{"activation": "swiglu", "norm": "rmsnorm", "positions": "rope", "rope_base": 10000.0, "qk_norm": true, "init": "uniform", "init_std_qkv": 0.0164, "init_std_up": 0.0164, "lr_mult_down": 0.7, "grad_clip": 0.5, "decay_shape": "linear", "final_lr_fraction": 0.0, "dataset": "wikipedia_en"}
Each number is 128 + 24 x the weight over its row's rms, rounded and kept within 0 to 255. Layers, rows and columns count from 0. The size above them is the row's rms in percent of the matrix's.

# layer 2 MLP gate, 1472x448, rms 0.0695, rows 448-482, columns 128-191
size [108  98  95  99  99  96 101  99 105  99 103 101  96  99  97  99 106 100 107 102 103  96  96  98 103 101 103 102 106 101 102  96  98 102 103]
[[144 132 111  87 109  97 147 150 141  83  99 132 126 119  94  91 129 125 132 138 117 119 104 120 150 128 136 139 136 140 116  71 129 183 111  98 138 125 117  86 140 121 104 148 167 125 120 161  96 179 130 122 159 130 156 108  99 148  95 134 132 132 170 118]
 [129 118  90 127 148 170 129 141  99 139 120 104 113 135 151 146  75  90  85  81 154 132 121 119 132 139 124 174 135 117 119 131  80 153 162 121 120 131  96 105 125  94 138 147 109 153 130 188  97 107 115 146 123  76 115 141  87 111 123 112 151  98 125 170]
 [169 150 146 143 115 114  75 133 150 107 141  91  96  65 137 134 119 142 154 126 144 177 156 119 160 134 159 160 105 106 160 152 157 143 104 142 107 112 123 120  75 124 127 119 151  96 152 152 106 143 128  98 102  97 128 148 141 114 170 138 136 107 100 116]
 [126 129 147 137 161 143 131 140  68 171 153 108 143 152 137 155 159 106 152 154 169 125 101 109 137 149  97  91 137 100 131 137 179 117 162 113 135 118  78 100 138  88 126 102 138 132 163 118 120  88 146 129 101 140 100 131 135  83 131 147 162 150 122 133]
 [127 129  98 109 111 140 137  99 136 118 126 155 108 140 148 169 166 153 140 134 139 129 156 126 116 120 107 125 113 114 100 105 121 165 114 131 128 124 100 136 144 144 172 139 141 126 150 141 170 155 135 157 188  99 107  89 184 129 174 106 101 131 160 109]
 [111 174 138 144 136 162 111 141 139  69 122 162 106 170 138 147 172 112 153 151 110 110 105 131 171 124 126 120 138 147 154 124 134 108 123 137 145 109 121 138 157 153 144 152 112 185 152 133 144 111 111 163 144 131 118  93 129 130 133 123 170 161 103 109]
 [140 113 121 133  83 106 135 150 126 131 163 106 169 182 142  99 130 105 131 134 111 147 152 105 109 105 152 149 142 164 163 124 126 130 154 107 149 124 153 131 130 121 151 153 139 192 137 127 123 127 137 100 151 144 127 159 157 126 156 113 124 130  93 145]
 [166  85  91  86 110 125 120 142 128 128 105 115 163 168 161 164 117 114 169 145 111 114 140 167 135 163 122 162 141 135 133 135 104 133 138 109 128 143  94 114 128 126 118  95 143 123 122 146 131  83 142 171 127  99 149 148 132 121  96 110 140 143 133 122]
 [ 88 118 138  91 164 121  88 144  94 124 127 123 146 109 136 173  93 169  87  74 154 161 141 134 126 128 143 124 126 132 127 149 148 119 133 122 125 162 196 153 123 122 146  88 144 153 178 145  82 143 113 137 122 152 140 147 135 140 150 148 116 140 136 118]
 [110 170  79 144 139 118  94 153  82 131  97  81 101 147 156 149 106  92 134 141 140 135 116 117 105 132 178 120 184 128 183 109 121 157 104 112 113  86 148 119 140 123 145 108 103 122 162 111 102 148 146 130 167  87 129  96 109 179 129 134 104 138 122 128]
 [134 124 112 125 119 154 146 162 147  72 105 142 170 122 129 116 114 101 111  97 117 100 138 166 102 122 118 134 157 134 133 117 131 136 122 144 123 109 122 115  88 144 131 135 119 122 150 175 171  95 130 136 152 105 149 126 132 130 121 174  74 139 135 107]
 [114 111 158 110 112 121 101  99 124  72 144 160 119 157  72 114 151  86 106 101 122 119 164 120 133 135 120 141 189  70 126 142 121 141 128 115 160 109 154 146 178 125 112 106 141 120 104 113 115 135 121 133 145 155 149 142 122 155 151 114  92 135 107 129]
 [ 90 133 130 137 146 141 105 149  91 138 139  81 121 138 107 113 141 112 111 157 109 118 150 115 152  99 156 166 146 122  81 142 161 129 140 123 109  82  95 111 104 111 124 141 106 141 135 112 129 137 121 144 161  78 120 107  99 139 131 148 147  73 116 123]
 [105 145 148 143 121 116 156 134 122 143 150 129 121 115 144 138 154 109 125 140 140 140 149 120 143 157 124 154 112 111 156 133 116 145 129 160 142 140  98 145 152 139  86 131 124 137 135 129 151  97 136 138 132 148 150 176 120 141 150 158 136 153 106 133]
 [103 105 165 154 148  79 124 150  85 158 122 128 160 142 132 122  84  98 134 119  85  89 129 131 154 150 123 134 119 113  93 153 143 144 101 110 155 126 140 148 118 136 155 133 170  90 174 141 139 170 141 115 116 134 133 181 139 123 104  74 131 110 140 131]
 [116 125 131 165 124 149 141 131 143 135 110 155 106  99 141 120 118 116 172 119 107 143 115 161  94 129 109  86 107 122 119 149 140 123  92 130 120 102 152 177 122 131 105 179  70 164 154 138 144 130 130 159  81 144 133 151  82 117  94  95 170 107 136 135]
 [115 106 141 122 108 124 135 120 153 149 110 141 137 114 134 128 123 126 125 100 110 126 166 134 126 137 152 130 140 136 139 103 150 138 133 112 102 128  94 161 141  94 136 142 151 156  88 134  89 116 127 147 148  97 103 133 143 164 159 102 114 130 119 124]
 [108 127 163 138 139 151 151 145  97 122 102 122 110 160 149 190 160 145 122 166 154 143  94 155 116 144  92 112 125 174 116 131 125 102 131 187 136 168 156 129 156 152 139 127 113 106 127 129 102 125 138 142 101  83  87 117 143 176  79 169 148 166 119 111]
 [114 123 116 149 122 109 136 148 129 127 161 106 142 119 109 115  89 129 102 121 120 178 177 162 127 144 154 106  78 138 153 150  87 148 154 140 124 117 122 119 145  84 127 127 114 165 137 114 120 126 121 195  82 146 115 160 121 121 139 164 125 127  97 131]
 [161 120 158 108 153 161 128 109 111 123 122 102 162 102 162 141 144 143 184 108  93 150 104 140 127 133 106 129 118 134 132 127 129 178 103 137 157 137 130 106 143 153 138 115 103 148 142  25 124 130 107 136 163 144 119 123 146  97 131 163 104 114 120 163]
 [160 109 111 132 154 133  85 158 131 136 146  88 125 117 136 149 105 136 120 161  94 136 134 103 150  92  95 106 133 117 140 179 135 115 114 164 102 166 130 164 147 126  94  94  97 105 165  92 116 137 139 117 163 120 134 129  99 115 117 143  83 158 154 112]
 [127 135 152 146 131 111 132 108 119 148 136 103 119 154 125 137 138 130 139 173  98 109 126  76 103 139 148 157 191 142 129 168 134 112 126 106 112 166 128 148 124  86 122 141 141 129 138 119 131 136 118 148 142 140 168 140  95 119 175 114 128 156  91 117]
 [167 157 102 140 129 118  94 143 104 109 107 145 132 129 119 114 146 120 161 152 144 159 147 190 123 119 131 117  97 173 188 120 104 143  82 109 120  89 171 122 143 139 158 147 117 123  83 136 126  96 101 119 147 150 134 157 118 172 130 104 142 140 116 125]
 [129 161 130 136 125 117 129 149 113 108 137 109 138 115 151 120  89 113 113 110 157 102 146 159  92 148 109  67 115  81 100 135 196 139 170 160 125 157 143 100 118 110 168 119 108 138 120 135  96 152 154  83 174 162  93 149 110 131 143 144 148 140 163 109]
 [136  76 123 131 160 146 114 142 117 157 119 148 115 150 129  81  84 157 116 139 127 106  99 169 141 140 129  59 128 111 128 122 131 154 125 139 117 114 133 116  85 144  92 148 153 142 152 151 150  80 162 111 166  96 122 105 124 160 123 123 104  92 124  97]
 [106 139 120 105 138 159 158 119 132 157 133 139 126 125 122 132 124 140 173  94 136 124 176 142 102 152  96  81 171 116 147  96 155 112 136 147 115 122 102 101 114 137 106 130 143  89 112 122 128 108 120 117 134 120 124 115 137 129 129 124 112 118 125 133]
 [166  95 152 143 118  76 161 144 131 125 114 162 125 139 163 143 108 143 129 175 135 134 173 112 152  72  82  85 134 155 118 115 144  93 108 125 107 128 104  92 139 114 126 182 140 132 123  86 142 111 160 140 128 135 148 128 110 115 150 142 151 157 110 133]
 [124 138 149  47 183 156  81 153  92 144 117 113 143 115 104 118 114  97 125 116 107 116 107 144 135 127 147 118 145 137 160 175 127 128  77 160 186 157 113 156 183 168 141 132 102  96 146 148 144 135  96 142 130 120 161 124 131 138 131 119  87 111 106 111]
 [123 145 146 107 109 141 129 117 127 141 156 128 111 126 126  90 122 173 105 124 111 130 162 146 103 179 106 101 135 134 138 133 130 191 123 113 164 111 141 139 121 100  94 146 163 120 103  88  96 148 118 142 112 136 147 163 124 153 126 107 111 146 107 114]
 [172 126  81 120  93 163 140 108 148 123 116 124 142  69 136 129 130 129 163 159 120 115 143 119 125 124 174 141 131  93 145 118 115 121 128 121 133 110 168 119 141 124 163 160 149 149 119 150 125  99 113 107 100  98 114 117  42 138 160 162 150 129 143 131]
 [129 162 146 180 120 128 124 126 134 143 115 110  92 121 120 137  97 133 100 122 165 128 100 159 133 147 119 130 124 132  72 156 141 106 140 129 168 141 129 106 136 135 141 121 128 130 120 116 101 144 162 121 157 168 126 162 154 116 114 109 115 159  89 131]
 [127 156 139 138 162 145 144 134 138 116 144 145 117  83 108 147 124 124 151 126 102 169 119 136 127 177 123 130 154 143 150 148 131 125 139 131 135 109 118 183  77 128 104 146 118 152 115  94 153 147 167 135 138 155 185 110 177 136 113 113  94 111 117 149]
 [102 140 146 123 158 111 148 125 144 116  98 116  96 116 155 132 134 169  72 148 121 139 122 176 112 135 140 126 125 123 123 151 185 110 189 121 149 140 109 160 117 171 112 125 178  84 146 135 143 115 140 124 121 149 119 132 142 132 118 144 117  94  90 164]
 [127 149 178 147 101 136 170 136 157  65 123 126 120 101 172 129 177 122 170 159 108 177 144 129 163 118 115  99 114 142 110  98 157 146  91 137 141 120 131 118  75  99 108 137 134 154 141 108 104  96 135 118 129 107 144  96 120  88  96 111 163 126 111 132]
 [119 111 125 191 113 122  91 130 126 103 104 130 124 115 124  96 176  93 128 133 122 107 134 140 143 126 127 117 115 140 122 137 139 139 114 159 170 139 139 173  86 147 133 114  95 124 143 121 159 137 148 151 144 164 106 120 121 155 184 158 144 110 149 105]]
# layer 2 MLP up, 1472x448, rms 0.0719, rows 448-482, columns 128-191
size [104 101 102  97 101  96 103  97 100  95 106 101  93  97  92  99 107 104 105 102  98  94  94 100 103  92 101 103 110 107 101 101  96 105  98]
[[116 169 113 110 100  86 124 110 109 116 138 173 168 103 131 125 109 101 143 132 134  88 116 122 118 125 142 136 161 138 119  84 140 153 117 119 142 154 132  88  75 107  67 116 168 100  89 126 135 175 137  91 141 150 165 111 113 140 111 140 136  90 151 108]
 [121 128  83 117 133 142 138 125 134 126 162 111 124 162 148 124 176 150 135 129 125 138 140 130 109 135 139 128 138 132 102 127 118  99 155 146 177  95 129 131 118 108 102 117 103 147 166  96 191 115 142 123 101 126 135 121 182 130 102 158 106 173 140  79]
 [121  89  83 150 126 174 120 135 120 178 139 121 151 125 139 158  87 142 105 155 125 120 125 152 152 100  76 119  89 157  94 102 107  61 138 118 119 157 144 119 140 107  86 100 173 110 119 109 139 117  83 122 100 123 139 100 134 129 115 112 164  90 163 150]
 [168 177 146 103 172 119 150 121 121  70  64 129 138 104 133 122 131 137 121 147 131 137 182 110 132 125 111 106 127 100 137 108  99 146 137 139 123 143 133 166 126 155 104 165 100 115 121 170 150 153 108 156 133 142 152 137 139 161 132 164 183 130 129  95]
 [147 123 136 156 125 112 107 112 124 140 132 124 138 146  92 119 103 138 156 129 137 130  88 119 143 123 133 139 123  90 134 132 123  95 142 143 133 161 134 123  86  96 107 102 105 130 136 119 106 103 119 121  71 157 132 161  79 132  77 123 119 122 113 183]
 [140  82 151 108  97 111 118 112 133 146 139 105 182 100  76  97 122 118 112 128 149 158 167 155  73 156 107 131 148 121 140 167 128 158 105 100  99 145 127 143  95  88 158 116 136 142 143 129 101 183 178 106  91  99 147 155 155 122 136 114 133 131 130 156]
 [143 146 104 131 115 122 141 175 136 124 142  66 176 159  91 120 121 117 128  93 139 106 146  82  96 130 117 156 133 143  92 114 124 152 143 115 141  96 149 140 130  98 136 107  96 156  91 130  95 146 153  99 149 119 101 142 145 137 126  96 119 141 120 155]
 [118 150 139  97 131 123 142 119 147 132 113 143 148 124 134 134 100 155  66 138 133 146 152 149 148 116 155  99 116 111 137 119 124 137 112 151 133 141 168 112 109 133 135 144 145 133 109 123 104 114  94 157 123  89 101 110 138 152 151 122 117 114 157 149]
 [ 86 109 105 141 138 117  80  98  60 136  97 161 122 128 128 127 116 175  99 134 137 159 136 156 138 105 105 115 131 138 114 101 109  98 108 118 117 163 174  99 158 110 123  91 156 123 146 190  83 159 122 130 121 156 141 117 142 120 146 145 122 116 130  97]
 [139 107 166 119 113 135 136 126 183 119 166 159 153 138  97 108 139 143 134 107 135 133 133 134 136  83 111 124  60 132  78 142 136 117 126 182 148 164 118 123 121 156 116 122 138 135 122  98 134 102 113 131 107 154 153 111 144  81 145 140 141 119 149 147]
 [119 136 116 131  97 126 141 101 122 137 125 143  98 113 131 103 145 122 134 165 120 148 130 110 135 123 141 117 143 154 117 148 120 150 151 150 124 127 166 161 149 117  76 143 104 137 120 120 121 138 123 128 138 143 119 106 113 112  73 136 163 123 138 158]
 [155 136 123 146 127 148 131 141 152 124 130 137 140 166 138 152 132 164 120 158 111 130 123 138 147  99 111 124  85 119  64 118 117 117 132 115 124 158 148 110 119 139  95 104 125 108  98 141 117 138 161 100 128 128 135 119  95 104 128 122 163  91 132 151]
 [113  93 175 146 144 121 135 139 124 168 140 142 135 145  90  98 105 139 115 158  96 106 147 122 142 117  95 144 112 141 137 160 118 151 101 109 176 169 106  83 149 208 143 121 146 115 136 101 161  99 128 111 114 109  68 190 126 139 121 164 142 107 109 141]
 [ 97 159 155 148 133 108 145 146 138 107 105 116 162 104 128 135 133  81 115  65 151 164 145 104 112 154 117 161  86 168 175 107 105 162 182 135 144 110 158 105 121  91  93 146 134 138  86 141 165 143 128  89 173 151 156 116 136 113 175  92 107 134 107 143]
 [147 124 138 142 129 141 121 145 186 118 103 122 141 120 111 124 132 175 125 127 138 105 138 132  93 134 124 105 145 129 101 172 143 129 143  99 131 125 102  87 125 146 111 162 121 111 100 152 105 111 129 115 129 144  95 130 113 173 138 149 102 159  66 173]
 [133 150 153 140 121 147 124 136 143 169 115  78 172 139 119 150 173 113 105 145 140 146 127 121 132  76 120 140 158 106 115 126 115 152 152 155 110 159 159 133 119 129 154  80 151  75 138 142 118 153 115 103 160  86 136 104 197 160 151 103  78 121 139 139]
 [141 122 113 132 137 111 112 147 105 162 107 118  63 113 142 148 131 128 134 132 137 145 126 100 110 129 151 110 124 117 165 140  94 128 136 149 139 158 153 109 105 125 154 134 146  91 180 116 137 142 128 126  98 120 173 129 119 118 108 151 152 123 114 106]
 [124 140  92 128 139 104 150 152 145 135 132  97 139 122 150  78 100 121 136  45  94 120 156 152 118 121 129 152 142  98  86 142 107 132 153  65 103 147  62 126  97  85 150 124 125 146 105 153 165 136  58  96 160 162 167 124 130  83 142 108 156  74 119 144]
 [128 143 109  73 179  91 160  98 165 153 146 144 119 143 101 136 145 127 129 169 104  83 131 135 139 165  74 161 114 137 136 122 115  61 110 162 137 142 120 115 104 179  97 112 132 129 129 108 171 140  97 113 156 120 108 133 107 136 117 122 146 118 113 111]
 [121 136 113 157  92  98 141 120  94  86 156 162 124 137 113  97  79 183 162 121 132 107 140 131 121  71 139 121 169 104 141 125  86  96  95 162 140 167 109 163 123 134 134 128 177 127 137 140 136 147 148 120 142  93 118 136  81 120 125 116 159 118 113  99]
 [131 132 153  99 172 133 132 153 169  87  97 102  72 146 150 157  90 164 110 128 105 109  99 138 142 144 100 131 121  84 140 116 110 171 106 132 137 102 180 115 140  92 126 129 142 152 142 148 142 142 125 104 142 126 143 138 118  80  98 110 164 118 114 122]
 [110 137 119 134 146 139 160 147 116 102 141 132 139 159 151  95 106 131 110 113 136 133 118 106 143 128 121 117 114 144 114 115 131 148 101 157 108 164 122 139 138 112 140 103 151 145 134 167 146 129 130 133 134 126 174 121 107 115 139  73 131 123 172 150]
 [133 123  85 126 143 137 118 133 114 121 141 103 164 115 125  94 140 120 142 134 138 115 145 130 115 130 133 120  97 162 181 125 135 163 113 113 123  75 151 114 147 103 123 144 121 139 103 134 122 120 140 114 124 124 123 151  92 130 160  93 159 126  87 146]
 [172 158 119 101 145  99 130 124 141 118 137 141 128 136 132 132 160 118 167 101 159 172 140 158 145 111 133 129 113 108 101 114  89 132 193 145 159 122 126 102 133 120 134  81 164 113 105 167 130 124 143 108 116 155 115 131 124  92 142  85 136  87 107  80]
 [110 141  80 160 114 185 122 132 114 139 109 133 148 118 162 151 166 137  96 132 106 103 156 132 107 182 112 121 129 108 130 138 133 164 138 121 116 111 147 158  97  99 139 124 131 107 123 155 148 140 156 136 145 125 126 141 156 112 117 118 162 149  87 143]
 [122 138 119 131 139 139 180 177 124 143 134 100  96 162 133 120 144 136 131  81 129  86 161 131 181 148 113  86 178 151 123 127 179 125 127 138 171 121 129 109 101 126 106 101 148 132 115 156 112  97 140  83  99 142 106 144 122 100 113 135 104 105 118 153]
 [143 150 120 112  85 135  93  77  93 107 141 137 189 147 162 166 122 132 125 106 111  91 113 105  90 136 149 118 133  99 136 144 126 134 156 111 125 136 123 162 114 111 104 127 105 125  94 122 129 180 134 107 167 142 129 163 142  76 101 151 118 155 123 136]
 [129 131 144 128 130 111 179 120 139 150 152 124 162 121 147 121 126 126  88 127  99 145 148 108 136 111 108 122 117 155 106 120 119 112 177 101 113 101 118 120  97  91 140 114 132 136 108 123 101 119 145 110 119 113 150 114 118 153 134 140 155 185 196 162]
 [130 141 166  91 107 148 130 123 144 137 157 129 145 131 124  92 135 148 127 139 118 156 156 153 124 167  88  87 132 111 182 138 113 171 128 111 150 171 123 158 134 116  88 189 171 152 125  89  79  85 114 123 150 105 162 139 132 105 122 116 108 107 105 143]
 [130 135 142  98 111 147 133 163 166 164 142 111 139 110 105 102 129 179 130 136 141 122 108 126 146 173 115 144 133 130 129 127 113 121 119 156 116 104 136 159 145 138 113 121 163 148 138 195 101 132 158 134 130 105 127 119 100 108 100  92 159 144 128 105]
 [127 101 131 142  97 114  97 110  62 137  92 176  95 113 111 158  69 134 107  97 113 155 159 130 126 116 141 140  72 115 131 133 158 104 156 138 160 126 144 141 110 150 164 125 124 132  96 144 106 113  87 161 130 135  95 140 161 136 159  52  95 174  75 114]
 [136 159 136 139 166 177 116 131 168 104 119 114 183 108 131 140 127 126 148 159  97 143 123 158  77 130 115 140 157 131 110 158 117 135 108  98  93 132  93 121  89 141 115 126 107 138 128  87 121 149 118 135 155 135 144 150 143 178 106  76  42 132 113 132]
 [120 159 122  72  98 135 110 157 126 100 119 158 138 108 135 131 100  99 190 102 123 100  89 124  97 172 133 130 143 143 135 103  74 141 107 129  98 138 121 148 120  96 155 117 101 212  98  86 117 161 150 131 113 111 157 137 112 109 115  83 137 167 149 155]
 [134 120 186 172 132 179 112 138 149 101 119 112 185 126 132  96 114 108 156 113 132 146 126 131 116 104 136 139 104 128 106 151 138 125 141 128 129 123 147 101  94 135 118 106 137 139 128  91 107 144 131 140 151 113 122 118 119  85 154 124 127 141 114 136]
 [110 128 142 125 129 157 153 154 124 149 137  89  93 135 133 186 128 116 199 121 144 165 107 124 112 148 126 179 127 116 123 143 112 121  99 122  98 162 137  85 178 121 165 102 110  90 155 132 147 167 146 113 135 102 158 142 149 133 127 134 112 142 138 120]]
# layer 2 MLP down (transposed), 1472x448, rms 0.0256, rows 448-482, columns 128-191
size [ 98 106 102  93 100  97 101  99  99  93  97 102  97 100 115  98 104 107 107  99 104  93  94  98 100  98  99 103 109 105  99 102 101 106  97]
[[137 125 125  95 169 108 147 121 113  97 102 158 167 103 127  97 133 131 130 159 104 152  91 163 101 138 127 111 150 176 112 111 152 140 105 100 133 146 126 124 167 105 101 119 137 146 160 102 128 116 127  90 129 130 119 148 138 118 152 119 112 138 144 109]
 [129 161  72 115 135 129 130 129 131 128 133 154 110 158 157 175 153 115 142 102 102  80 132 115  97 125  99 151 112 101 114 132  80 126 131 135 144 140 117 117 183 102 130 106 150 139 121 117 137 108 120 132 122 129 137 112 136 122  99 148 127 108 138 100]
 [120 106 120 125 119 122  87 137 116 122 154 142 157 125 100 120  97 129 166 138 120 117 101 120 113 145 173 131 143  87 127 146 104 150 136 179 121 112 118 137 118  98 113 138 129 151 118 127 140 127  94 147 142 122 122  84 105 138 134 122 171  87 173 105]
 [ 99 112 105 134 126 157 144 140 159 130 126 146 150 121 132 142 144 121 100 112 101 140 155  81 152 155  79 165 173 155 114 140  98 128 155 129  98 186 149 170 133  90  85 149  92 156 141 103 130 126 129 145 122 136 138 174  99  86  97 139 155 102 122 122]
 [109 123 112 190 136 118 186 116 157 156 108 147  83 134 103 137 100 149 137 111 106 143  47 145 126 114 158 156 135 100 102 115 140 103 161 122 116 112 157 123 141 155 131 131 127 116  99  92 175 128 112 117 115 130 130 166 128 148 108 113 107 118  75 174]
 [144  91 171 152 166  78 150 135 127 171  99 150 126 110 100 113 118 135 129 108 117 140 160 133 149 121 112 139 120 110 114 152 126 123 103 101 122 137 170 151 114 116 131 141 173 111 135 110 168 137 108 141 165 144 126 109 144 119  86 145 110 148 153 132]
 [134 168 103 169 139 120 154 141 124 101 107  79 187 104  96 113 122 118 109 109 118 138 123  86 172 108 118  84  94 131  81  98 126 140 130  92 165 131  90 176 135 139 109  78  98 144 125 140  89 171 138 113 106 176 108 149 140 126  98 131 129 111 120 137]
 [114 101 159 124 107  77 149  88 148  92 146 180  89 120 138 138 113 120 151 132 107 103 129  86 123 105 138 139 155  94 135 109 138 131 128 156 107 177 120 125 144 124 138 103 105  91 131  86 147 117 138 125 126 106 113 114 148 101 118 110 140 139 131 144]
 [112 150 143 124 142 139 120  97 121 152  99 136 171 129 112 159 112 150 109 114 129 154 124  83 157 141 143 185 147 138 131 146 103 146 114 108 100 125 166 124 129 110 114 101 114 163 129  92  88 136 139 153 127 104 138  95 202 139 127 157  95 133 166 131]
 [166 118 151 121 138 148 129 155 179 124 150 119 131 143 164 143 156 129 137 140 146 104 133 101 153  86 133 156 119 127 127 144 156 120  89 150 120 107 111 125 144 103 165 103 134 118 106 126 128 107 124 155 130 140 130 114 113 146  95 151 131 105  97 131]
 [128 130 105 148 168 148 154 139  72 123 144 124 102 155 124 153 109 133 166  84 106 146  99 130 158 141 165 135 138 138 123 133  81 119 111 111 117 105 136 155 132 150 149 131  89 117  94  72  92 103 153 157 141  70 147 135 132 158 107 143 171 140 140 122]
 [123 124 142 140 130 182 115  85 128 121 117 159 129 102  99 102 112  74 107 157  81 134 151 145 148 153 183 105 130 132  97 138 131 139 121 101 124  97 153 114 110 157  99 128 119 117  90 142 135 156 123 110 101 115 157 138 149 147  64 123 121 106 151 134]
 [133 125 146 171 124 111 141  99  97 150 136 142  98 126 168 129 105 123 125 150  77 120 109 112 162 102  96 167 149 124 142 133 123 129  78 162 135 139 129 137 109 162 139 137 120 133 144 123 120 130  91 139 148  86 101 120 136 147 117 117 107  93 107 108]
 [116 162 128 139  90 108 131 122 172 161 107  97 145 160 109 137 111 139 100 142 127 119 160 151 172 136 107 110  95 131 153  97  98 132 135 111 135 106 133 124 145 133 114 136  92 154 129 125 166 115 122 112 166 150 134 100 155  62 148 154 124 139 109 147]
 [ 94 159 144 167 141 105 143  92 119 152 154 165 167 123 126 118 112 102 104 100 163 139  94 117 170 132 149 160 157 105 110 120 162 111  94 153 131 123 141 140 108 115 125 116 115 107 154  86 136 136 105 166 146 108 111 128 147 140 117 129 131 124 127 143]
 [104 157 135 148 100 139 125 157 167 110 133 154 141 139 134  66 171 132 130 123 143 104 139 130 158 184 100 152 118 147  96 135 153  81 102 116 123 120 154 141 114 134 146 130 109 129 152 144 123 127 109 176 148 132 100 147 140 132 122 111 120 100 138 152]
 [122 167 131 156 122 134 133 107 117 129 134 151  73 155 149 118 145 141 182 141 103 121 109 114 116 170 126 152 141 147 143  98 104 112  88 158 126 139 163 107 120 165 128 119 120 130 126 115 112 157  95  85 100 131 122 108 100 124 113 140 149 121 110 114]
 [150 108 123 138 136 152 131 152 120 102 117 131 151  90 113 132 136 124 139 100  96 113  90  95 126 120 142 133 149  79 154 137 122 164 109 127 119 103  68 125 125  88  95 146 112 141 129 109 149 130 108  76 140 188 162 111 117  79 146 106 179 109  96 135]
 [126 116 145 122 178 107 118 159 134 117 131 109 168 129 109 114 110  94 143 107 154 131 133 145 144 148 127 154 135 148 158  98 143  93 147  99 137 148  88 129  87 146  97 116 172  94 137 151 194 100  91 161 185 148 157 133  89 159 112 141 110 143 131  94]
 [145 109 119 113  80 118 123 113 103 124 107 117 116  84 101 122 165  54 108 151 162 114 118 105 112  85 115 155 112 104 149 147 127  75 132 138 157 152 148 158 119 114 151 118  95 130 130 172 115 130 112 128 117 103 159 133 140  92 156 111 119 143 122  89]
 [145 131  97 106 115 157 125 140 124 182 164 130  98 132 138 139 133 132  92 137 116  63 142 131 140 120 148 134 147 125 116  87 103 116 124 105  96 162 111 135 118 127 157 120 143 176 181  93 148 156 127  89 139 160 109 151 128 101  90 109 122 136 121 133]
 [143 167 147  88 113 136 104 163 103 153 132 141 162 171 111 102 138  97  94 117 156  97 143 148 156 133  99 189 130 118 101 142 155  91 112 105 105 135 138 130 169 100 142  92 164 118 109 104 146 139 151 150 133 151 165 139 145 110 100 119 138 133 113 138]
 [116 117 141  87 143 146 160 155 130 121 144 136 133 122 115  98 126 123 106 167 140 156 106  88 126 118  97 136 129  90 124 132 141  86 112 146 172 127 153 111 121 173 104 120 154 185 123 171 102 133 122 117 108 140  93 103 116 153 149 106  71  81 169 112]
 [146 115 143 164 156  92 174 158 149 142 100 113 109 152 123 154 131 117 128 106 101 107 119 136 114 117 119 145 118 133 126  92 128 124 152 116 134 111 163 137 137 121 108 114 135 147  61 126 123 149 132 121 198 143 105  79 141  89 107  95 159 126 109 151]
 [129 159 138 114  91 150 104 105 111 122 126 133 122 120 112 151 124 122 100 116 139 158 138 127 134 160 103 137 140 114 114 136 119 123 111 140 166 121 109 156 121  70 112 160 159 145 123 110 112 103 114 132 115  97 128 120 128  86 142 126 170 126 106 191]
 [142  83 118 135  93 150 116 118 151 116 144 142 120 122 105  85 115 127 155 127 144 107 153 141  87 138 161  86 144 179 124 116 160 148 102 133 135 131 121 137 156  98 103 110 141 147 124 153 141 131 111 121 103 135 101 139 130 147 143  83 157 123 147 152]
 [129 118 108 107 112 133 132 111  88 146 113 129 147 187 154 135 122 104  90 101 135  99 137 104 109 121 184 115 100 158 114 154 163  82 147 132 143 137 141 140 122 109 106 173 100 115 107  91 117 145 133 106 102  64 131 121 145  98 108 139 152 130 128 144]
 [148 167 135 137 140 134 132 118 125 149 128 107 107 161 105 132  74 127 150 149 154 121 125 105 146 125 167 110 146 152 101 106  84 171 139 135 141 111 135 127 151 124 148 127 137 113 131 112  66 124 142 109 118 152 142 135 137 100 120 177 164 123 148 128]
 [147 159 106  84 153 149 122 106 102 144 105 102 107 138 128 121 181 136 130 134 108 145 119 170 115 152 134  89 116 173 154 157  86 157  76 103 174 141 122 122 165  99 150 170 147 134 155 110  71  68 145 147 107 110 185 143  79 153 122  86 130 103  99 140]
 [ 99 129 138  72  88 152 165 126 137  99 169 137 142 124 100 113 143 136 158 130 113 156 132 129 101 158 115 159 109 154 115  97 109 118 124 148 137 111 120 114 109 107 128 125  88 107 165  78 111 115 170 143 113 128  90 162 146  97  96 101 104 134 143 107]
 [151 150 123 100 121 115 147 110 116 103 154 132  99 146 119 135 116 127 133  53 116 125 139 167 152 105 163 124 168 137 116 122 116 134 103 113 120 105 127 168 133 127 142 169 144  96 142 113 163 133 133 112 113 116  84 101 143  99 157 118  84  87 141 139]
 [119 123 154 119 126 112  87 136 133 172 137 110 133 105 150 142 156 164 109 147 137 140 142 100 155  89  61  95 148 146 153 150 163 153 132 130 147 139 145 145 120  79 113  92 157 166 123 156 135 143 111 107  97 115 180 150  89 120 114 111 108 132  82 136]
 [140 101  99 200  97  87 127 103 137 126 138 157 114 129 113 117 147 149 145  98 141  98 169 118 124 178 124 121 140 138 160  95 120 139 111  91 146 110 133 140 124 150 102 115 152 115 111 118 127  99  69 144 135 115 183 123 105 138 134 125 152 107 121 123]
 [109  95 151 156 100 128 141 131 161 133 100 136 148 169 114  91 108 143 115 154 169 146 122 123 108 122 120 143 144 152 124 135 163  78 115 115 122 153 134 139  92 120 142 160 121 104 131 153 105 129 128 136 174 109 118 118 111 156 139 156 160 122 154 148]
 [135 121  85  98 102 102 167 134 119 118 103 153 110 140 160 111 171 118 102 147 135 111 152 146 157 126 101 134 107 148 108 115 122 118 105 130 120 130 156 154 137 100 122 108 114 171 158 159 155 179 136 139  93 133 168 133 144 122 160 116 120  80 124 143]]